config = dict(
    num_key_value_heads=2,
    vocab_size=3269,
    norm_place='pre',
    positions='learned',
    qk_norm=False,
    init='normal',
    weight_decay=0.08,
    warmup_steps=283,
    decay_fraction=1.0,
    decay_shape='square',
    batch_tokens=16384,
    max_seq_len=256,
)
Each number is 200 + 20 x the weight over its row's rms, rounded and kept within 0 to 999. Layers, rows and columns count from 0. The size before them is the row's rms in percent of the matrix's.

# layer 8 MLP up, 384x96, rms 0.196, rows 115-151, columns 0-95
085,207,200,196,206,230,208,201,171,227,239,164,219,199,185,194,188,200,233,176,212,221,200,159,212,229,220,182,212,173,189,193,175,197,205,199,194,215,204,225,194,171,238,213,203,203,208,226,197,201,204,212,193,220,185,195,199,204,227,158,237,190,180,170,201,203,186,210,173,202,183,228,212,220,164,220,219,179,218,192,208,202,194,176,220,210,178,197,232,186,200,223,253,205,170,212,159
082,217,210,172,210,220,187,174,201,200,223,182,206,192,186,215,194,226,183,186,206,190,211,183,194,188,176,207,189,214,192,212,202,211,200,198,177,213,218,200,171,198,233,208,201,199,200,220,193,186,230,173,182,202,219,208,190,246,228,202,207,204,181,195,237,230,250,183,233,185,168,188,176,189,222,218,172,174,232,199,221,152,142,173,222,223,175,216,218,191,203,185,180,203,201,215,214
078,197,199,128,212,233,198,196,190,226,194,180,188,195,185,216,195,159,205,179,213,200,223,185,223,189,226,197,182,175,211,176,180,207,196,211,203,220,265,227,227,180,211,214,204,235,194,220,185,225,197,178,206,186,181,175,192,172,189,196,195,201,166,189,228,182,182,202,182,215,193,213,211,227,206,238,177,218,201,233,196,194,195,177,186,214,213,230,193,192,182,178,191,190,220,198,209
112,244,214,224,208,203,184,191,196,201,192,210,205,221,200,180,184,236,183,183,159,210,213,189,210,193,219,178,223,238,201,193,202,196,165,173,234,200,196,218,170,196,165,170,173,211,198,223,195,193,246,205,226,213,214,212,204,231,205,219,219,204,235,185,196,217,206,192,194,188,201,193,217,185,212,191,181,199,189,232,191,173,204,169,194,205,183,227,176,229,225,200,184,147,166,181,214
097,232,222,199,218,192,203,160,210,217,205,161,182,185,163,180,195,238,195,203,193,229,222,194,195,192,201,177,223,202,215,197,207,226,211,205,236,206,204,199,172,225,212,187,171,202,193,213,204,205,173,165,226,184,207,231,185,228,184,211,193,190,238,185,207,221,228,176,221,198,201,188,185,197,237,196,196,219,206,198,188,149,188,164,202,206,197,216,187,208,168,172,186,210,228,223,239
078,245,204,204,221,188,176,176,189,186,210,192,226,186,172,186,198,200,176,183,225,238,219,187,210,193,188,196,184,172,233,233,239,187,224,214,203,186,211,196,153,204,211,205,177,184,198,215,188,192,202,224,190,189,179,226,191,228,199,191,204,220,173,195,198,165,254,185,174,179,199,178,219,201,200,203,201,203,228,223,191,165,198,196,231,227,161,231,183,200,220,203,224,217,203,189,190
110,221,208,210,212,208,215,207,215,219,190,182,191,233,189,207,169,207,207,198,175,234,191,196,187,208,195,167,208,183,206,192,201,215,188,161,210,206,224,212,180,204,205,162,197,193,149,218,213,208,183,185,235,208,206,211,218,193,202,191,160,227,193,198,214,198,204,175,171,190,200,247,206,223,188,189,200,191,225,252,206,189,156,167,179,199,187,189,208,214,185,254,188,231,176,211,217
085,255,185,182,236,198,197,211,195,181,214,197,214,187,190,241,215,191,218,206,225,189,209,152,203,192,209,186,209,211,191,198,201,182,193,183,177,225,203,207,134,215,206,200,215,205,163,192,246,197,170,204,213,188,164,211,185,216,191,188,199,211,171,208,228,179,210,219,202,213,190,179,228,200,171,228,226,192,234,208,200,168,173,204,189,224,191,204,218,200,201,239,206,211,213,213,205
105,209,214,221,215,200,173,223,163,174,180,199,211,210,211,219,189,211,217,192,197,206,202,212,202,211,203,213,217,199,193,172,201,157,197,180,201,188,196,238,220,232,216,188,183,227,216,198,164,202,195,245,202,197,156,200,189,216,192,182,217,166,207,195,174,209,213,190,173,194,187,202,246,199,191,216,210,202,190,215,238,202,174,146,185,193,212,219,191,227,215,257,222,219,214,197,209
096,228,201,199,190,229,202,208,191,202,216,207,202,243,203,229,204,188,200,188,205,196,185,208,165,201,179,195,158,218,196,182,165,189,180,178,185,181,219,201,187,193,223,182,226,224,175,198,165,212,222,230,175,170,177,175,223,179,206,179,188,203,199,224,223,201,207,231,188,179,196,245,218,200,210,202,203,194,241,250,208,227,176,190,167,219,227,207,183,206,205,237,204,180,185,204,206
092,208,217,214,235,185,179,227,168,227,171,214,167,201,185,215,231,181,219,206,216,224,205,199,182,167,218,223,199,178,187,182,199,193,212,195,215,160,205,212,184,195,243,180,179,229,174,213,205,194,188,225,187,189,191,181,207,174,188,202,202,180,168,224,166,193,191,176,174,185,223,196,242,202,181,232,213,175,230,231,205,180,214,195,218,210,182,203,196,212,193,196,220,226,241,191,213
114,196,222,198,234,199,161,187,220,197,198,213,203,195,190,194,200,226,215,197,202,217,168,157,202,168,192,192,235,236,175,209,206,179,196,204,192,224,217,168,223,165,211,168,216,201,202,191,246,243,182,194,173,177,215,219,190,227,208,174,206,197,173,157,201,169,221,212,168,202,199,211,196,195,185,199,188,192,218,216,225,182,193,214,225,221,201,193,198,206,198,198,165,242,194,223,211
099,228,222,166,220,198,204,178,220,201,166,202,188,186,167,190,199,223,185,199,232,215,209,182,192,156,208,160,224,209,193,200,197,196,176,194,174,244,201,220,221,156,223,161,193,192,179,215,211,222,195,194,250,205,189,198,189,196,187,236,204,199,159,192,189,241,194,203,216,194,196,219,189,178,212,183,185,210,168,191,196,218,204,201,221,207,174,203,226,186,196,188,180,186,205,239,200
095,210,202,189,176,214,205,188,197,157,194,181,200,192,182,189,181,219,188,173,239,188,212,197,161,209,223,158,206,227,247,192,173,188,181,150,219,199,227,213,192,219,213,205,212,167,186,188,212,182,201,197,214,233,211,212,213,198,232,217,195,212,232,161,182,195,220,172,228,208,154,204,180,213,210,165,197,173,200,207,233,208,214,233,215,216,205,210,192,190,202,197,189,186,200,201,191
101,222,200,190,231,253,201,190,184,212,193,159,188,202,217,202,229,202,212,179,198,230,185,201,188,200,194,177,213,218,205,189,171,186,181,216,208,192,176,213,213,198,214,184,232,198,192,199,236,211,184,205,242,176,151,170,213,173,233,238,199,178,202,207,176,205,206,203,184,176,185,218,182,206,176,206,182,205,189,171,198,185,214,193,200,220,212,198,233,213,209,264,209,172,214,212,210
090,195,210,224,214,204,186,223,229,180,190,212,187,202,179,211,211,223,183,204,192,233,209,211,200,185,199,211,167,164,214,260,214,197,202,193,178,210,215,215,188,199,245,187,194,203,185,233,188,220,216,196,189,206,191,193,187,201,205,204,203,172,143,211,169,218,209,171,208,177,207,184,224,203,160,218,200,199,206,224,215,185,175,142,215,243,173,211,195,230,205,208,192,205,214,183,192
094,219,223,215,192,193,203,175,191,199,218,163,199,175,190,227,221,206,181,200,190,180,190,182,213,196,215,187,209,208,166,191,227,221,226,196,217,178,202,185,210,209,198,192,190,230,185,233,221,206,226,168,202,185,198,233,194,250,172,203,199,202,219,189,209,199,261,206,210,211,155,163,201,191,179,211,213,178,217,178,183,177,170,202,214,207,171,204,183,185,214,169,167,169,216,213,219
107,205,201,195,209,214,181,201,166,205,189,195,218,206,207,204,183,203,207,191,210,188,211,213,202,186,180,214,162,174,185,182,223,201,177,194,184,202,180,232,175,178,186,211,206,186,208,237,244,181,185,172,201,195,149,184,214,214,195,211,195,189,173,220,194,208,203,227,196,180,203,226,224,201,172,216,163,204,196,217,215,170,205,178,230,235,186,206,231,188,186,222,234,181,250,251,193
108,207,217,217,224,243,187,166,213,189,206,169,193,166,203,190,157,207,211,181,201,233,231,184,200,231,188,169,233,218,173,208,202,191,203,202,209,236,224,223,207,201,178,201,161,201,198,200,217,189,179,213,228,232,167,192,196,214,176,211,194,186,196,171,200,198,205,163,202,199,168,178,208,203,216,181,197,213,197,171,232,198,213,205,179,255,192,203,209,202,180,210,196,161,210,208,213
093,193,224,193,204,189,195,160,200,200,215,222,191,217,195,186,211,195,233,193,241,209,215,149,176,207,211,143,188,222,192,222,205,219,237,192,219,188,208,174,177,255,231,188,198,229,200,203,173,215,198,198,192,201,200,211,205,194,200,221,165,217,195,190,217,237,191,191,179,224,215,190,205,189,222,169,146,187,196,218,203,180,190,191,178,187,185,216,208,206,206,208,195,211,178,185,171
114,219,222,188,237,184,200,175,206,185,164,176,194,193,195,180,217,235,189,209,194,230,210,172,176,170,195,183,247,255,194,217,204,225,144,179,205,200,196,206,196,219,198,141,179,187,192,206,202,190,199,189,201,211,210,205,205,235,211,232,237,180,201,217,202,231,200,204,205,190,193,166,215,179,204,206,186,205,202,184,201,177,210,205,208,211,189,201,190,188,208,196,186,173,246,201,207
106,182,218,157,220,204,159,194,206,195,211,180,200,189,183,195,194,184,229,186,212,196,214,218,205,207,231,194,215,201,230,208,223,188,174,209,168,246,232,186,201,205,225,187,216,195,195,195,178,233,189,188,207,162,168,199,188,188,184,163,160,188,166,183,194,180,189,164,195,202,225,200,208,213,205,199,205,183,195,226,252,184,194,184,208,213,195,226,238,200,205,236,200,187,231,222,200
106,217,223,188,218,194,157,152,189,210,177,180,198,235,170,183,212,196,190,211,180,224,206,201,220,191,186,192,184,182,189,193,193,221,222,193,198,168,199,228,198,164,250,169,206,218,191,260,232,222,200,236,195,187,181,194,200,212,203,208,210,196,161,210,199,240,213,205,188,160,195,195,181,187,176,205,220,222,196,214,196,196,199,167,193,225,190,190,192,192,204,184,217,207,172,197,198
100,219,212,194,197,218,210,200,192,182,203,194,194,226,198,221,180,192,201,186,221,173,178,162,185,157,180,165,220,219,184,237,177,154,189,173,211,191,202,170,224,195,197,192,252,148,188,198,213,201,210,167,237,213,223,201,222,227,226,193,181,207,199,180,198,238,223,212,196,215,192,202,176,196,188,221,202,193,201,187,198,196,178,216,235,183,195,214,214,170,178,201,214,196,193,228,207
115,191,213,184,187,225,187,186,200,165,205,162,173,179,169,189,169,225,221,177,215,167,198,206,204,177,210,174,204,192,180,200,198,201,174,209,176,196,220,205,206,215,189,210,220,200,222,200,213,200,194,189,241,219,190,198,199,213,208,221,222,194,190,158,223,197,215,156,220,179,195,194,232,225,195,199,181,217,168,201,257,207,196,206,213,244,188,234,219,192,177,220,189,193,213,246,209
088,220,233,163,200,203,166,190,175,209,220,194,194,225,197,205,163,233,216,191,221,173,217,215,223,203,204,189,206,215,179,198,175,189,159,174,190,191,237,201,228,178,177,199,200,209,195,201,187,195,209,185,199,193,212,198,194,154,182,225,183,183,147,212,207,218,213,197,226,232,187,191,177,230,198,208,161,170,186,223,221,214,172,198,221,199,203,232,201,190,165,197,200,204,188,213,233
096,195,191,167,208,246,201,195,172,216,231,187,213,218,216,252,226,185,188,197,216,198,197,173,178,159,196,200,174,211,208,210,195,154,210,186,186,219,208,198,183,166,210,180,240,227,202,187,241,237,222,191,184,160,185,176,193,205,201,219,193,233,181,177,214,226,189,183,204,205,203,216,184,201,199,200,188,174,226,205,182,201,190,175,177,209,231,207,205,214,205,222,197,180,211,221,206
091,190,201,169,202,244,187,167,185,194,230,170,188,224,174,222,230,200,185,197,231,215,198,186,185,218,204,207,228,210,190,205,159,198,204,186,172,182,223,223,236,177,220,179,212,180,188,196,179,186,221,197,215,172,132,214,193,205,241,227,184,220,211,205,178,214,188,191,207,210,162,195,198,194,181,203,190,211,201,177,197,210,218,236,234,227,201,209,203,197,217,183,210,200,199,216,214
095,175,221,216,218,192,204,177,186,188,215,199,196,176,181,188,215,189,218,187,215,210,210,209,179,194,208,189,159,199,226,207,186,193,221,214,216,215,187,204,124,241,255,192,183,209,199,192,180,218,175,216,215,188,193,208,212,221,189,172,174,183,229,189,201,220,198,188,216,182,182,187,211,203,242,168,189,220,194,219,222,174,179,170,207,190,196,203,213,210,209,235,205,233,208,186,171
091,224,226,222,209,181,188,142,221,222,187,198,201,181,155,189,152,211,215,206,199,242,212,176,220,194,194,193,182,188,184,204,204,234,156,182,207,188,225,199,191,166,214,201,209,189,209,219,174,202,198,215,203,195,162,196,188,204,216,233,222,182,221,193,218,224,200,210,198,189,200,180,195,210,199,201,205,175,194,207,218,211,185,163,198,253,195,194,192,222,211,164,202,239,183,210,208
111,208,198,167,226,234,205,226,202,187,197,164,209,191,193,224,177,230,197,180,200,216,181,231,182,166,215,204,206,216,212,177,215,167,222,180,240,223,196,227,203,205,198,192,222,155,185,181,234,213,177,168,209,218,198,209,214,190,173,207,174,219,196,174,216,186,191,174,200,196,194,194,207,188,227,201,191,186,183,200,217,198,184,190,196,217,221,205,209,219,205,255,184,220,237,246,187
109,196,196,204,237,200,194,202,151,202,223,189,226,208,212,216,212,223,174,150,216,194,168,200,191,190,213,181,195,228,181,159,207,190,145,181,185,187,194,199,213,207,190,195,223,205,195,215,202,177,216,215,201,199,172,221,228,193,201,220,219,249,185,181,221,199,202,204,195,224,138,225,224,220,189,191,184,205,193,189,184,197,214,235,196,201,221,206,205,201,227,203,205,164,225,192,192
101,209,200,196,177,214,205,190,201,190,238,170,201,212,159,232,213,183,204,163,215,209,207,180,217,198,230,185,214,214,227,189,159,212,192,191,192,220,201,165,172,242,196,206,223,192,219,218,221,209,235,200,224,215,192,178,225,189,272,162,215,218,166,221,216,198,184,194,174,197,204,190,228,231,186,208,188,190,227,209,210,209,195,200,200,207,209,217,172,210,191,196,193,185,185,183,198
111,187,216,201,202,201,179,189,190,212,182,165,173,208,162,231,200,198,209,207,194,208,196,197,189,192,197,212,168,209,186,198,188,186,188,196,183,165,228,204,184,173,263,179,203,248,178,255,188,217,201,212,219,224,163,191,185,198,209,202,204,182,163,215,175,200,202,222,194,182,202,216,178,206,176,205,242,203,225,216,212,225,180,186,226,190,163,196,192,193,191,192,210,221,204,235,211
099,192,220,230,180,210,209,173,161,179,196,174,197,212,196,210,175,191,184,162,205,186,204,211,162,153,219,194,225,202,240,224,153,191,216,207,215,202,200,216,204,221,216,191,217,221,193,208,175,219,211,214,213,234,197,184,240,214,207,154,201,186,195,163,233,206,227,202,174,205,177,212,197,207,205,188,188,205,217,214,218,214,152,231,208,191,193,214,207,187,203,180,192,207,179,204,182
105,174,232,184,225,182,161,175,202,187,197,197,216,217,183,198,222,218,185,201,196,231,182,234,200,177,175,200,212,203,189,206,197,177,215,179,204,216,189,231,193,131,202,175,193,175,203,199,210,215,211,208,181,196,188,193,182,244,182,188,188,197,214,228,185,231,274,199,230,191,209,202,214,184,209,183,211,198,189,229,216,193,191,195,198,237,167,201,183,188,204,187,202,191,183,204,215
083,188,202,172,236,220,205,197,199,215,188,160,198,207,199,246,180,216,184,189,231,202,243,178,195,203,246,176,212,216,205,228,233,174,182,190,203,213,226,208,198,215,197,176,189,240,180,195,177,237,214,195,189,167,192,209,202,157,172,210,183,236,190,183,203,204,215,182,185,233,188,232,181,190,207,195,185,177,208,238,185,197,202,202,190,198,211,231,203,199,221,186,205,200,186,219,225
# layer 8 MLP down (transposed), 384x96, rms 0.171, rows 115-150, columns 0-95
087,212,218,181,181,208,203,179,216,187,172,242,212,184,226,219,192,188,205,185,231,182,205,184,229,198,199,146,176,145,229,183,216,202,189,204,191,174,226,192,235,209,198,196,224,207,195,192,184,209,198,219,179,156,201,214,194,202,186,157,172,224,237,222,222,207,191,173,218,200,201,187,196,187,215,168,175,202,207,188,234,223,206,220,222,201,192,204,199,201,197,234,179,202,174,197,213
090,212,148,216,199,189,194,194,187,187,205,198,211,189,215,207,204,217,204,258,180,227,200,197,202,211,173,202,183,186,208,208,193,177,199,204,203,179,197,202,176,187,229,267,222,169,197,220,196,213,169,190,175,183,203,198,177,228,188,212,216,180,181,205,182,183,211,205,138,191,205,172,220,195,199,197,202,187,208,200,189,180,184,208,231,233,169,216,227,195,218,198,211,231,205,182,236
079,187,220,187,212,198,188,175,218,247,215,196,202,220,197,174,194,213,188,195,228,171,235,209,205,230,228,207,234,229,196,169,185,194,205,196,176,157,175,185,204,207,204,160,180,216,205,189,183,214,234,190,209,208,197,205,190,192,204,158,195,206,248,204,196,212,208,177,189,220,212,207,168,200,251,168,179,170,197,201,192,186,188,203,188,181,189,214,211,186,180,247,179,210,190,208,186
127,195,236,228,203,193,194,191,179,205,209,217,197,182,193,187,229,196,176,222,188,225,213,174,194,160,230,205,238,210,185,203,169,178,207,174,180,219,220,175,227,205,208,205,184,224,236,182,148,201,215,234,195,188,202,211,173,188,178,205,193,173,194,208,207,218,222,162,199,229,205,238,223,222,225,211,185,219,205,211,197,221,208,190,204,200,208,209,177,184,178,196,168,200,178,228,160
099,167,207,177,202,216,220,216,182,181,196,187,184,249,212,220,214,218,213,196,186,233,212,172,187,196,199,200,219,193,191,209,208,218,217,219,178,197,174,176,216,172,206,214,175,214,187,219,170,154,214,185,176,171,181,179,192,193,201,212,211,172,177,224,171,168,221,211,187,237,184,201,215,204,190,217,195,207,216,193,238,203,207,215,228,239,241,209,212,190,231,221,200,191,193,164,173
088,200,152,234,205,212,195,204,191,208,180,160,205,201,212,197,240,203,178,283,173,223,188,194,209,188,195,218,183,219,220,175,194,185,217,212,199,194,187,201,194,196,243,226,194,241,202,209,188,178,201,197,200,220,175,201,204,210,188,173,209,204,187,237,195,202,179,169,218,199,212,172,161,187,202,196,220,165,206,208,217,186,197,197,189,208,203,199,178,193,216,186,188,229,176,225,213
123,219,201,167,193,200,183,225,216,200,214,207,224,177,226,158,200,151,225,236,208,199,201,210,210,194,187,199,223,218,223,171,234,191,190,204,212,197,220,189,205,157,190,211,166,199,219,209,190,198,176,236,179,189,223,163,180,209,200,182,221,211,191,207,194,230,196,200,198,210,214,189,185,220,192,189,213,223,182,152,208,145,180,183,210,226,199,199,215,183,210,188,237,180,202,218,219
089,158,213,210,193,217,195,221,216,176,235,211,211,207,215,172,233,188,186,176,188,192,187,228,235,201,202,223,237,199,179,225,203,183,173,219,158,187,179,188,236,190,211,206,168,180,210,176,145,195,230,175,180,196,211,214,225,179,204,170,206,196,254,215,208,178,223,203,201,182,187,197,204,211,181,180,225,199,187,180,177,194,234,209,209,198,198,201,202,216,201,207,190,203,194,174,206
093,233,184,229,223,211,213,223,172,229,198,229,194,175,217,216,202,187,218,204,216,221,207,197,236,214,189,192,207,178,193,194,198,220,213,198,167,179,239,215,223,169,195,177,190,184,188,178,201,220,205,217,194,161,183,195,174,188,181,200,245,157,192,211,229,218,170,190,193,162,206,229,193,226,221,207,168,188,181,196,194,190,204,214,201,193,226,184,192,202,246,221,217,212,166,200,202
096,193,212,210,184,202,175,190,210,213,178,212,200,169,182,174,167,196,185,181,218,234,198,240,191,193,201,204,219,181,189,178,208,203,225,207,218,220,177,212,221,182,211,222,223,211,189,169,212,194,215,182,205,187,155,158,195,207,162,194,180,189,229,213,190,197,222,244,229,202,186,180,166,197,226,160,201,208,189,176,197,169,214,231,232,211,187,211,197,202,182,197,223,223,204,222,237
093,215,221,156,193,206,200,180,195,177,194,199,194,197,200,202,190,205,183,230,217,211,210,184,200,181,165,237,205,163,182,206,185,206,172,179,214,209,195,177,203,184,174,173,223,185,209,199,196,173,248,221,211,190,197,203,205,167,246,177,183,169,196,217,221,219,192,191,174,208,198,213,203,179,209,215,161,200,202,186,219,221,216,238,167,198,230,176,197,225,197,227,205,249,223,217,205
122,215,201,209,206,171,182,174,210,226,194,255,225,187,162,173,177,183,241,203,222,204,210,196,210,233,206,146,197,173,220,204,224,205,192,196,163,189,203,228,198,200,191,217,206,200,210,200,238,205,176,192,211,180,217,190,203,181,228,199,197,188,194,206,174,195,225,181,206,214,191,227,182,156,173,215,183,196,191,190,205,213,176,211,229,197,235,181,209,199,214,226,152,191,195,205,196
099,239,209,211,198,198,241,181,200,216,164,198,201,228,195,225,193,223,169,196,246,192,193,219,182,193,205,204,214,207,177,190,175,194,174,195,195,201,206,234,179,198,211,199,176,181,183,190,199,155,190,231,256,192,192,211,175,221,229,197,199,200,212,158,206,185,152,211,194,200,172,203,203,173,192,201,179,227,204,221,181,230,214,216,177,225,233,201,195,211,214,218,217,198,179,189,192
086,223,191,206,199,184,196,195,182,213,213,207,210,193,233,214,217,172,168,219,182,198,192,174,201,177,196,224,223,172,142,191,193,199,175,234,212,204,171,224,198,198,179,210,211,212,150,194,225,213,173,199,184,227,212,227,182,223,233,205,202,181,218,245,200,206,206,215,175,196,211,197,181,202,217,177,188,212,186,236,220,188,192,213,157,202,179,222,174,236,191,194,215,172,186,213,192
101,198,201,201,160,209,210,221,213,212,212,178,237,190,142,192,220,190,220,208,194,223,193,227,204,204,191,172,220,195,197,215,190,211,215,191,187,204,223,201,220,211,180,195,225,178,187,200,204,226,193,166,223,216,215,173,195,186,210,196,216,260,166,188,196,227,207,182,240,205,200,192,169,216,213,216,186,188,212,169,172,152,218,207,234,192,171,192,166,203,203,204,196,170,208,184,202
087,199,205,173,188,146,196,208,192,193,209,200,209,211,205,195,186,184,243,219,206,206,210,162,170,210,207,209,213,278,205,152,226,205,221,164,178,191,201,198,210,224,204,168,196,200,179,176,181,224,220,211,215,197,189,191,203,204,191,187,173,193,215,217,238,190,205,204,205,215,174,224,194,190,190,190,205,208,214,178,211,225,175,194,210,206,188,186,189,224,212,203,153,212,219,232,200
088,208,208,181,186,132,211,252,229,178,215,216,189,245,203,193,164,183,193,210,210,197,192,199,178,209,198,189,188,206,215,209,197,215,203,196,190,204,192,176,196,171,162,221,181,205,217,246,201,220,162,232,191,189,217,181,213,197,162,215,222,209,196,195,205,203,169,162,212,196,196,231,187,179,205,184,215,205,192,223,226,213,203,222,185,205,219,197,193,224,201,200,241,203,192,175,179
106,187,189,218,207,188,223,209,194,230,203,205,203,173,183,169,226,202,212,199,205,214,147,181,196,207,254,189,216,208,187,189,206,243,201,176,188,209,197,170,221,207,215,198,192,222,165,176,166,231,222,203,198,216,260,188,173,189,207,199,190,205,201,203,238,193,217,206,178,216,190,206,194,203,206,217,192,193,220,172,205,243,181,204,202,195,211,187,178,211,206,212,140,190,194,181,192
110,206,200,202,195,181,207,206,203,220,175,161,193,226,198,203,219,241,205,231,210,183,195,187,197,172,209,208,200,216,216,204,239,219,214,210,198,233,209,192,168,180,194,189,170,201,167,191,195,211,163,193,179,241,217,153,194,179,185,200,207,195,148,183,222,235,222,202,192,205,185,198,202,211,170,239,187,216,209,196,224,203,181,213,193,167,206,201,186,171,206,230,240,210,195,206,170
088,213,193,189,190,192,198,208,222,219,218,212,203,185,210,206,211,253,204,187,178,198,222,244,206,223,190,186,154,208,178,166,167,202,211,205,186,175,227,212,191,197,211,216,179,165,205,182,194,211,185,198,174,205,212,209,187,216,208,198,214,188,183,214,202,181,207,207,218,199,191,180,254,211,247,230,172,176,223,166,199,234,224,207,211,219,168,186,213,171,176,179,184,174,191,200,217
117,185,167,206,195,224,210,213,218,206,197,211,194,196,189,215,197,182,198,209,207,175,201,206,181,220,218,200,168,204,208,164,198,222,233,210,183,202,183,168,219,209,218,179,190,237,221,189,136,198,219,211,214,156,201,250,191,177,179,178,200,218,193,189,170,179,163,211,173,207,191,230,205,227,212,207,205,184,200,242,183,209,195,211,221,199,240,214,192,200,197,206,244,186,184,208,202
094,182,229,195,192,213,211,167,207,219,226,151,214,180,222,187,198,204,205,166,199,202,212,193,178,205,190,260,218,220,198,210,211,222,184,230,199,246,191,205,174,192,150,205,215,212,211,168,245,194,209,182,226,190,202,214,190,191,233,198,172,189,208,206,196,196,184,204,189,190,205,202,176,205,197,180,231,203,170,187,184,214,231,202,186,207,164,200,232,189,179,198,228,199,203,218,171
108,173,206,192,182,206,190,194,189,243,186,236,202,215,203,166,192,195,203,181,205,190,226,231,193,179,192,219,173,204,189,173,198,229,245,189,205,206,186,180,188,199,187,190,235,169,181,229,218,181,163,178,223,223,184,202,196,205,207,236,229,231,196,188,219,217,201,223,210,201,204,216,199,209,154,182,215,187,192,213,221,258,237,207,229,185,189,175,181,187,190,207,192,206,184,213,194
103,198,176,201,211,176,169,203,211,193,193,222,242,177,213,212,229,187,172,176,178,189,199,228,178,224,213,212,170,208,209,177,224,180,189,215,202,220,183,183,189,187,222,206,207,204,168,198,196,237,189,227,207,189,170,190,192,188,194,218,192,238,221,218,220,191,168,202,210,194,184,203,192,249,179,211,185,205,175,201,189,204,230,193,177,161,173,216,230,228,160,199,233,215,184,210,172
112,218,198,207,212,213,200,197,219,173,190,188,202,239,212,217,180,216,200,237,217,228,184,180,191,236,170,196,217,230,222,208,189,203,210,214,197,172,192,232,187,217,209,159,156,176,202,201,183,198,189,202,202,187,213,236,193,191,184,172,246,195,213,219,192,195,188,184,186,219,188,175,179,168,201,218,191,184,212,206,207,212,216,193,220,205,192,196,186,222,231,231,195,142,182,164,167
091,190,185,157,230,224,180,202,226,198,183,172,211,179,206,187,213,205,195,239,212,225,206,204,208,202,187,198,183,206,202,179,221,199,225,221,201,204,183,213,226,193,221,162,218,233,216,186,137,185,219,210,201,171,183,205,176,171,202,197,201,209,208,200,172,217,196,178,211,183,180,156,176,265,227,181,224,207,192,193,212,199,196,173,190,188,215,194,226,218,216,202,197,220,212,188,215
093,185,185,187,229,191,216,216,213,214,192,214,182,180,193,181,166,216,211,165,161,186,201,211,217,226,185,198,197,160,180,201,225,222,216,198,150,213,193,189,154,217,183,176,190,221,226,213,218,171,226,192,203,203,192,206,181,216,202,185,208,209,216,148,188,217,207,240,215,206,181,232,195,217,227,170,238,196,181,179,200,201,226,204,201,208,204,205,233,213,200,205,218,198,196,210,162
090,190,161,232,189,176,217,207,196,221,201,202,194,180,190,218,204,187,169,196,211,160,214,219,187,169,158,200,214,231,176,221,201,189,206,203,183,196,168,199,215,205,217,160,190,173,199,214,168,208,263,190,234,204,204,202,183,198,204,211,185,213,184,185,201,230,205,222,201,232,232,205,184,220,209,206,211,197,194,196,214,175,255,176,170,224,206,197,183,199,188,190,185,184,233,192,205
095,227,187,205,189,204,216,196,219,204,212,199,192,240,180,237,252,185,198,189,187,206,207,164,169,214,185,202,184,200,205,174,194,227,219,184,201,187,184,163,222,168,176,186,193,191,164,226,208,193,249,217,206,180,203,196,169,199,198,201,233,225,192,198,198,163,173,209,204,205,192,171,209,185,222,228,185,198,164,166,215,198,226,211,181,216,219,213,197,207,189,180,202,245,216,213,203
102,181,199,184,197,203,192,196,185,182,202,230,211,218,259,224,235,209,171,156,190,185,205,194,186,175,207,206,216,224,180,181,190,207,188,219,237,219,175,221,178,185,211,211,192,173,211,228,177,194,190,192,215,221,188,162,199,206,245,192,195,213,185,216,194,165,170,201,182,207,178,196,219,180,195,196,167,192,206,199,192,223,247,203,207,217,239,195,218,203,159,189,207,220,188,185,209
099,196,208,167,202,188,200,164,209,220,209,201,188,200,216,224,224,229,231,239,190,215,226,178,228,188,184,208,205,192,188,248,211,176,171,183,223,200,192,212,187,202,182,158,186,207,222,236,181,181,225,226,191,187,180,212,182,212,237,188,198,200,227,208,175,211,201,202,166,181,219,184,173,198,229,201,206,183,186,208,183,213,255,202,173,195,197,185,177,213,183,207,210,166,173,197,215
105,207,233,171,190,182,180,203,222,176,207,203,181,208,175,184,203,194,216,219,197,192,196,174,198,240,234,210,193,191,218,206,202,176,203,211,176,214,165,166,188,174,226,190,233,247,184,215,221,186,192,195,184,154,192,211,248,184,211,211,182,214,203,183,198,218,209,213,227,187,215,198,213,150,187,206,197,195,222,202,207,238,199,205,206,236,197,212,169,182,171,195,171,216,190,217,223
099,250,193,191,190,196,174,204,208,202,188,202,188,172,188,174,237,225,180,207,161,172,212,182,203,189,191,182,172,205,225,164,210,166,217,242,182,185,211,227,215,206,220,195,211,196,230,172,181,199,210,218,178,209,219,198,203,205,223,222,206,188,202,213,180,214,196,196,254,182,190,218,240,204,197,180,200,173,219,207,199,210,213,200,141,202,195,190,179,213,212,213,174,203,213,205,234
111,155,242,214,189,195,194,181,180,246,208,213,178,210,206,218,186,213,200,180,188,168,237,245,188,190,200,199,199,195,192,196,173,180,159,175,190,194,203,196,181,212,223,204,234,193,170,242,223,204,208,215,204,218,216,253,202,207,224,196,201,185,176,213,212,205,201,218,192,188,181,227,211,151,191,224,219,223,214,205,227,218,202,178,201,183,188,184,195,173,183,222,185,202,202,204,188
098,199,228,200,175,177,190,206,192,236,203,211,201,202,199,221,230,177,171,227,190,201,188,189,200,171,227,224,212,228,202,206,184,212,160,217,208,194,220,210,205,180,166,180,207,197,206,223,216,204,229,196,234,239,209,199,216,216,190,189,207,242,211,212,212,207,196,188,231,217,169,179,202,204,184,204,174,195,190,152,166,174,196,195,214,194,179,193,193,214,200,211,182,244,161,153,180
101,205,194,198,200,190,212,214,181,196,187,250,214,211,207,198,235,196,185,173,234,212,229,206,178,218,213,185,189,216,238,216,184,187,185,214,207,250,178,208,149,197,243,178,202,215,219,225,164,203,155,161,237,210,192,169,208,209,160,172,203,192,192,204,205,220,199,218,213,182,210,184,192,219,204,195,193,199,199,171,226,187,185,201,199,216,185,209,209,194,209,203,188,170,178,191,185